Part of a small language model's weights: 16 layers, 6 heads of 32.
Each number is 128 + 32 x the weight over its row's rms, rounded and kept within 0 to 255. Layers, rows and columns count from 0. Numbers have three digits each. The size before them is the row's rms in percent of the matrix's.

# layer 2 MLP gate, 512x192, rms 0.102, rows 56-89, columns 0-63
092:138103095114106145118127164139117163150164150136175101176103163108103119078140118140137158119150168138119110087132134086190145175118122156123149158122099096176111147053172091129145149188064127
091:161145090117180099160123154124158134141142114091135124142103185121152066121213143108050184078127137112157171101113152164143147107154136118173126156120089128137129114126129146129172104148098092
093:116112142105138181106126091182121134152067158090114140097135079102141125051134150152072138165189185140132097181146113137123172142132074142143139140062120173142112168189097138193186088175106107
104:174132084120111101167146133068064161138132094139185123172132104118186095119126170095099130207149166130132124158116147212113108138081091164168193129117134129140118086156087147127124081155100115
094:096124097092132110119155133121169142103105054117170127142143120093163062114084092126146138138091136086132086134098182122104162141117168132152145112117149101106118095132122108158156140135081062
102:085111109131079093122158135151102151109172060135114177199108174126139087122122143136082128081111126170126122137166089142152181094140106183066127143114073153122137146167098138130113132105080136
098:134119164087163064170090082171116118158091107149127090108028155114093163150117130125142163109112096084129167146131162138117137161100130119105174178086131204112078115090119135115114145075070132
096:169097132163138143148097133092124171141110084164061147105134075117141128135181112125108113104068156166082123149157103116132129090143203104164120134083101097137095124089116046144128087171144130
104:133096117097122061133104117122152102142148103148134137128158162136076144161155201129061169066132157111125091109128102122154137114076080115123122179147113070151188092101104121067078124134111097
102:131195114092176122132112152170150147061140151112158163052155151149126149122171121203071129079138148178102151117153114191085165147126126108160086171121146112086100127148118209098132151110119150
094:068146160131138134143133163134122135104079141082089150085152075087150100156118091101163075058150088105159160130151165121114193152113123124133143145161114101113126127145194148175156193167114124
098:069151111135127125135143128157132127159102126117078116184123117125053118084112117124153145066138171135100159087224119098084121137122110105113102137165131202131111162090150152109131149138116133
091:149082103110119083146127089117095128065192112170124113182095148112078113090129150111133098080126115126106160099182167147120106179172098153106107146087100148134138202077134130139060156125151156
094:102087133185115085135157184127117116111099113130100103156147161184126093136156153127149169110046129128147175086066108051130115098154129143176139141112130100125109105102165156091084143148120163
106:134109132121105179147060071140163117105062148156101135113110115097109075176090154103156091103114111129059112158137110118144126124076108098106129166164161157117184084122092201081078158115149147
100:089103099113157149098159157110126165136098120172120095147057144107111126091113161117129121118177129126197085156130127175190173189108119108044135139151099128069125136098135204077128116075110155
108:101134137145165153132145078097100115128054113112178099079178113128117124150136163154107158121118152115128070152092131126197097076109168109042138150149169108141146153139068132087052136103076175
086:144126123124090152120169143129129123106138117154110205172136114081153161144115150130089146165144120107132151189201090144144140062156156181160119102115133160153153132154170156128169171102116075
094:122088174123126158117163089203105069057136150107102105047111106130177112164117175114076068148139116120046138116082153086085125113136203157053125096189100196132160087134111146101121169127199152
107:074083126119128122137150113157185158112150197146144176129137109161087094112123122155122194092107152108127135132138100106140169153133076101122145130112129140050116129118119112117174128079117204
104:085076194143168179130099154133108111139104109117162120086105133142101105158138188104104122106160075119149193136114136073122218114129145136143092129079096135064180034155131161150157076095093130
120:135059182148194158124092098193110173142148143101095171165157104131112095065163173102139141079148107139100143113126048105106122131091093111102073161095071144072101116130159166177143091113147177
095:117130078139142176101126155137153131131170173084175130137141123168093175182141169110135136168095097123119116090115152153116183183162059168085075157115106052144090112112148131084159133093148074
106:127132117114176089109080091134110136133141162170136146115152099053110064051156172149161128123123161057113096176174121176113123162162057158087111154089109131159121102092152105167075104168091131
095:156168105155172175122102143143141075145085135152132178166083173119091149129140182156153141084149071128137107152076092111152146164087125121147103237084147167129043163115112138112138154144168126
099:172098134058092177046133092105158132118141192173089103126149125106086076057129169148177135144159092120211120135143171143121086146157158107140129073150137067106138105089120124068158127128128126
098:170165127089148136157082060155135133089128110128101237137078081097148118138176173124138099111183125188144133193134120146163169140153119142136146120048132118082166163137130108118154164071082148
106:137139118125135151140127090114107138105132168137150142142067142104084091109131143100088108087220156142105202122129153119117100177123121111118194138156105091131157112090110171211145121155168119
108:123157184106107157118141144100171160140146133158116123131132139171095119119169179156116095122132098130124154177133075103159162079092090167164182139100131143073138147114078151072123129106069160
096:129135167194147110094108048125128164132142171141172144137140150182150090113104077131165118154135109119164095163088082111074196118150105142142104138142073181052150116114168079106129127138120145
097:149171157117078174074091075106072101112118107203187145071106140079119097109125141155098134163109080091111144165110087165159118118164081085116085122121143146104100071169133096174134181153118124
096:117113172111166122129117095141160132114125070136092140163135135060134118110132122169090132124145116129202091096125116117121106208089157123161138047158155177097105102095074145131176103126110157
093:171117129188166160145159146111183117095138177164134147083168137089109145128121099096133114092141148143107090176127108162140160163116163120127112155096113073103172157144124133114188100137130127
105:126132133155124088163100141142195168094153114122120140124096078179176131080134166166083142111133132135192130097171128157123111155179103076156140162128166173100131066153086161132087137130134130
# layer 2 MLP up, 512x192, rms 0.1, rows 56-88, columns 0-63
095:153086181159106061139152107109131087106109086131152172174159186185182144166088107083142175105148091106126128108129123137139183162048127170131114110168097120084108177131128143104113114152108150
091:130148156160103159168138163102127167131138139146172120160100144114135152101189137102191106178089134180166086188142134066148116147211130081148108084085165120116131126115124090101110131109130141
099:137125101142137168136097163130098109046167059130096127185118121160082129157146077155097074081156134120194118136081077106151094105134159081103135117053156092145149130112094150123090140137054140
100:195120120134066181145107075114145148109099200126157063125100074165231168133126147128162105139179160115130151173087129123138057124097103179121169105108148166181109092127109160147144099053069147
094:166097140108124162115115203099129127124094099099189115115143120091166113171185189126170140159118093120181126108116128168152127133192138145154142174066133097099072137116172110093112110127103136
094:100151183107178098146107168104103167136155153105145106068168134112177148153136157089134141113147191125120094139093150118127119122165126166146145133087139176177136168126155113197171132141083114
098:154152141112117122134086092135153158148124103106070154110106091108095093144122173104166124194169099129147096186094072098138103108155137135138197102120112146103169117175110090169172126082115092
094:117072151151152085176082066098148074123202186127083115144156041170142106122113107164142079163102135101105138133112101121184117151113159136090118147109139142140138121135114069164149166134118096
102:074126188110145089115101118150146103144158152086115161109152146080146120061139119177153084166159059121117085138118173120175133172162082148131165088167179086159106163119125123096096111069112120
102:130172085166164098125077097132081142118137126146168118151147169102117160117112143162095173087109144078101146119181125182136158123145120138132132081094109157142072096162082108141123124097101074
092:172100147195155196108155091159091152130129162087106141182097162151114142111137121109120176103151144107065138117137134110174096092121133098113127164137174207151042113054111118074099152138116156
097:138182118117128222165160076162146135161123131147117172160127148111093162121077134133148136180106129113089131129164152131080177071094074101126087089119127169066089144163107104132150130142177060
097:122165110112183143161135147134115103072139114170191126129099152128069163087186101056213155125099115134174139167111159116158104128131175104104085089164148087106093103097159080102116156121104156
099:155159175132112168135197120085111151115101183154134083114129108106115085120130108114165103156120123104069156163096179077133140117149121166116144078139141135131104139142137098137079071061222108
101:183104138097147142117155119146110089120120164079071132133117169154098096131138100103088099173160100148102098163136120116145101143133142164188102161098171144098105137133070114155133229115111145
105:114119122152113094167048093141194137098141175160113146111127118099097063123092119158166058164137130128136170142087114159105133071086103115119131068074113100122151132113074142158089118091114091
105:157119118128082073073120104128181097116133104117125091131156077159135195128104103130153173108124088116126158107115078192093094098145131124140175052100065119113155086112090130131156205128194124
088:113093131086136114126133130117156150137137177119060159137127109155127169124168118102082087136149116123101131125088118138124114168108101088121114119115140132147146116084118162146145103141173156
093:157067161129207126122181124154128137139114130164156159193183134204195085130080108151128182117144151109141150134138109130086083139153093088165140111102103155123092162146093101121193126178086099
105:096145122113130134150085115116112148097095145104085164086163145083092159105115118181102100062144192105122066162160158175162120100155135101098136142095151092147073182150156076109162167089120140
105:121041111143100167139149178157062104135130140143131128148157122143118078136193128156101142135073179129155068103129162121097166084168112124119124119127128106144110092186121176136125143124149121
108:121104103150114132133153117125059106139147092124170103165107168143169140122146077082150208140082127138140129156150099063146109153103199193126136109173143126143094108119093106097149158125127077
095:095147168147163178086138127104121125085108128155177128132207133116123128232150122118098166132131064104142166093130127110121214145128122113119150103181133149110093159112150129145077147123107102
097:133133150143119153119146125105171154158119107123169076151109083102096126132123120169149128176076148116131027126142133115103126153116139124000219098082144121167175113138133116148107167143104083
096:110072126115178112120131169169070122139097181127146149170119113104123119099153144100135184151135076087168101164129080144139132153055166129122124120065136154068153118090130100121112137137162132
096:088075127081109092143156096067132137179174150119121122139129141175132102119112110144117179119118098113113167116078180137122105071114130085138061150154074118123136119126129141101207094119132134
100:103118186091140127102085123163170182163158148169115124177120144156157134179192153116157116133165147107118176142113106158147114152116132083184144134093131111149141108135125174137066158084147212
103:146138151143083119163129158157160175161125112087089080095123072190099121109135141165137079097129129142125132148109178119170155150112145177111120164155126133094128156115089179093148128124121119
107:145066126166137090087121128167114152130105102179132141138147132121201090112175168114154124095145105159173090125101136130072115165117073119146092134182153117144128143151108110194154121149159126
102:164160155154121065073097087127104131119126116097182123099098149121179132109075155060164150161165087128109158089108094121061070125162149154084135127162171179120106124121079143098121129157172186
100:154121118199199112151167134164118112140110084148106122141131112141111100056153106163110147099134177129086143112115084156166106141141138156119138125161142134084176095099118178116072143112108123
091:119131132132122131060133085089119148101146083162148191135171116082121082140122131112142142166131152107120105134142176147086093117132098124182112111152161152082112135121158119155097166133165125
107:111176142083059125125130148133105209091120114118158176117114158183106101110086175147132112122100090137082162150149209106148132119162126157088136129155099158139074088107138098127099171133123175
# layer 2 MLP down (transposed), 512x192, rms 0.0932, rows 56-88, columns 0-63
097:109162129133163177137085120096170144100122077157074090075091116092132156112098105124121058118154112181144155179121129130097127154152127127164124109208167091131129127163147062149150152103154126
094:103120122127147153117102165096129109115104165113107155120119143090123175165132147140075230121182134074093199105127101078150138174138166142114112084103120176137142157116130118153131143114109188
103:145149192153107113125098126077161154117163134152076158153168164101148070135087099151176081163106079127170116129118120149152131178167096114150143154092158102084121129097120086078154152068150154
104:182126186176108132146150148149077172112159128105197088135133106162127170116092067085190131158072148163136139137156107103131120122082096149158089164076107129149168121088130147174123113140088117
092:172140085088089130146132122124150124128104116159125114129113081140106141085133150129134133146123160158147102119159091127128139134126118141126140102116061120163121116153087192145164182151148095
093:126077143161089145140076158132111087133186113122122132172105143167124129142112172127100166140116118150106103136156137090077106117072160139174129125068110140143103188186126168170088109129187118
102:085213100118122127101121128095128103112186127181118113151194139141108066084093115104105133125180143106123155138077118060137122159173137069124056127126149079127125191100184183146164088142141123
095:078072107115118061145077124140091127101136103145151111127126090148158151159083104149095095141050199151107085105110079158121111133177165140103192150162151144148150123064109069091085146174140078
106:156147151159161135107132150116096145113135154097121138146074104130146085066091118149141143144126066140139130136110141127143112165139142132125098105105118182113076148109149130167133170100167146
104:111165123148145139058119108145164065123130134134139112140156137150120097147156134112134103149187083134106114176179110156125152140148129092148114134109132149066090147126089076098160145129098159
093:128130133096094115103111125177123134112178163127115181073103119177116115147149116093092070166159085126095125098125150115144150061131120125087120078148165126131162170151161054112154151107095118
097:052093091178150100140168148159158128139085121152124056197151127146101097150179136117144126081138150168115134103214072100145099182118136116143153167170176144168125105078138145128092183183082177
095:165131120143110095075125145110118155127178116148145123143137156189056101132117112102094148089165088120167142117078126098041145184146172120059115125126166156164188123100178171162136156131130195
104:088130120093102078114135174071097072095146133097132110168123104161130138101170171139133140100145143125174135137120123135111083157112104088124141118096135139148121101112172174148085157135127159
103:086110114099109158110138148156110098145150187218111108088065097164106112149106101101152094142031093142118133157134116124164107103101129131079142114148144173125138099160109085116130150091185153
104:087105126143133129113093108147089100119173105128126126089163149130095100160157101098062110102122123157125133106118144096143113131159135123140190121105144097166134139131071121167131163207055103
108:127118133116157138172147154141124148112070136162043114161167119069092077128111131149144114073127127102160143077113162123135146109107089111163145113092150166088126131103129171117173098155148125
079:127175168123094144160123126173144135170133148131104100150142117114141112164133091148157111162157095096139126178160101136181113076144180136099115128152212119126178174156122110168134149120090132
093:156126139099135179144127083150137189118118101130154130091155128153144134193035111124148085157143151134133102126151163120138125041136172098135084135136156129170125160121154076089120107107119085
105:148130169130130110113115148149099127131157153161065108132113114165117102115163148084129111126129112145155124079138115114201114141160062118167170107104112177075174096161081178086110097124151091
105:132134167187191160142145168084131130149105153114182106081082090129135114164129117091150109099104105123165176098137129085103192145155126085161090142133111120122188039152106126128180116137097120
111:113130130122180135141158121208114160125103135179119142076199132148102079170174146160145112100103089131103099134152103125134144093138199116125119140136095099124095099168191114154157109144137155
089:170150162155075139128159056097096117099113164144078160178093133098166155102108140141147123138118143114142138143158139136151102073121126168176140136148133138150129153159143173153130090108133173
099:114138114132140121115127210150133084097140133034108055107149145135093090113087137098106120074173131119203141148141110100163150144130126104175099114205136096096110149113122164114107100093154144
100:143181097130147164122129153139188104150117133154098171118107147090085164122122187171144140086122131161178088098152080129118169112108152087140077176073136158158053137132118095125087133142165076
101:165181161059133098152080114150144106099165036163128148128052118108139170183118098168135038135139128133140140098173096158116151185117124153139118141129165094078152131134092101145108063049126109
092:191112129161103101100157149101098105117164114109150081130143142139133128114185119129067110133186102129151100102134105095103099145127119148136149128137149116162147144090127152158119126145164150
106:123153123129132112141136140129059149179104107117161111149211081164192127118118139172180148104024093154135122163110128109148195164155091168123089140090163127143163133088162159100152151123149187
105:091131110123154148140180086031106113121140150144121125130157147147072083105122056134113143156125100113133166080149148107166146120103155147101181105071109134133118092097141137104166135119133119
098:139161100125134144155090113155161140170102106155160108079079162146129170148168140120147077101152102139107104114120131121136137085143125150114120110130122147131066076136180089092108092099118134
100:141123139084134168159153143184119104149139129106078128141171137099111189143123099146110136136152120077134114157110161128093152115176137134174087125092143154110144170126100101116146066147142103
092:138160087085123156165128069139157143164117152147131107145095146133126117130075099142124178051113153152139141146079142137179129127137157122132173139122065108161103139101129111079124073148135157
106:126136122073142170126089124126157171149168100131109167096066112081121119113132149169147130176117145112100201182165172123172153099114143150154126086105103141107090153161085018086128143103153133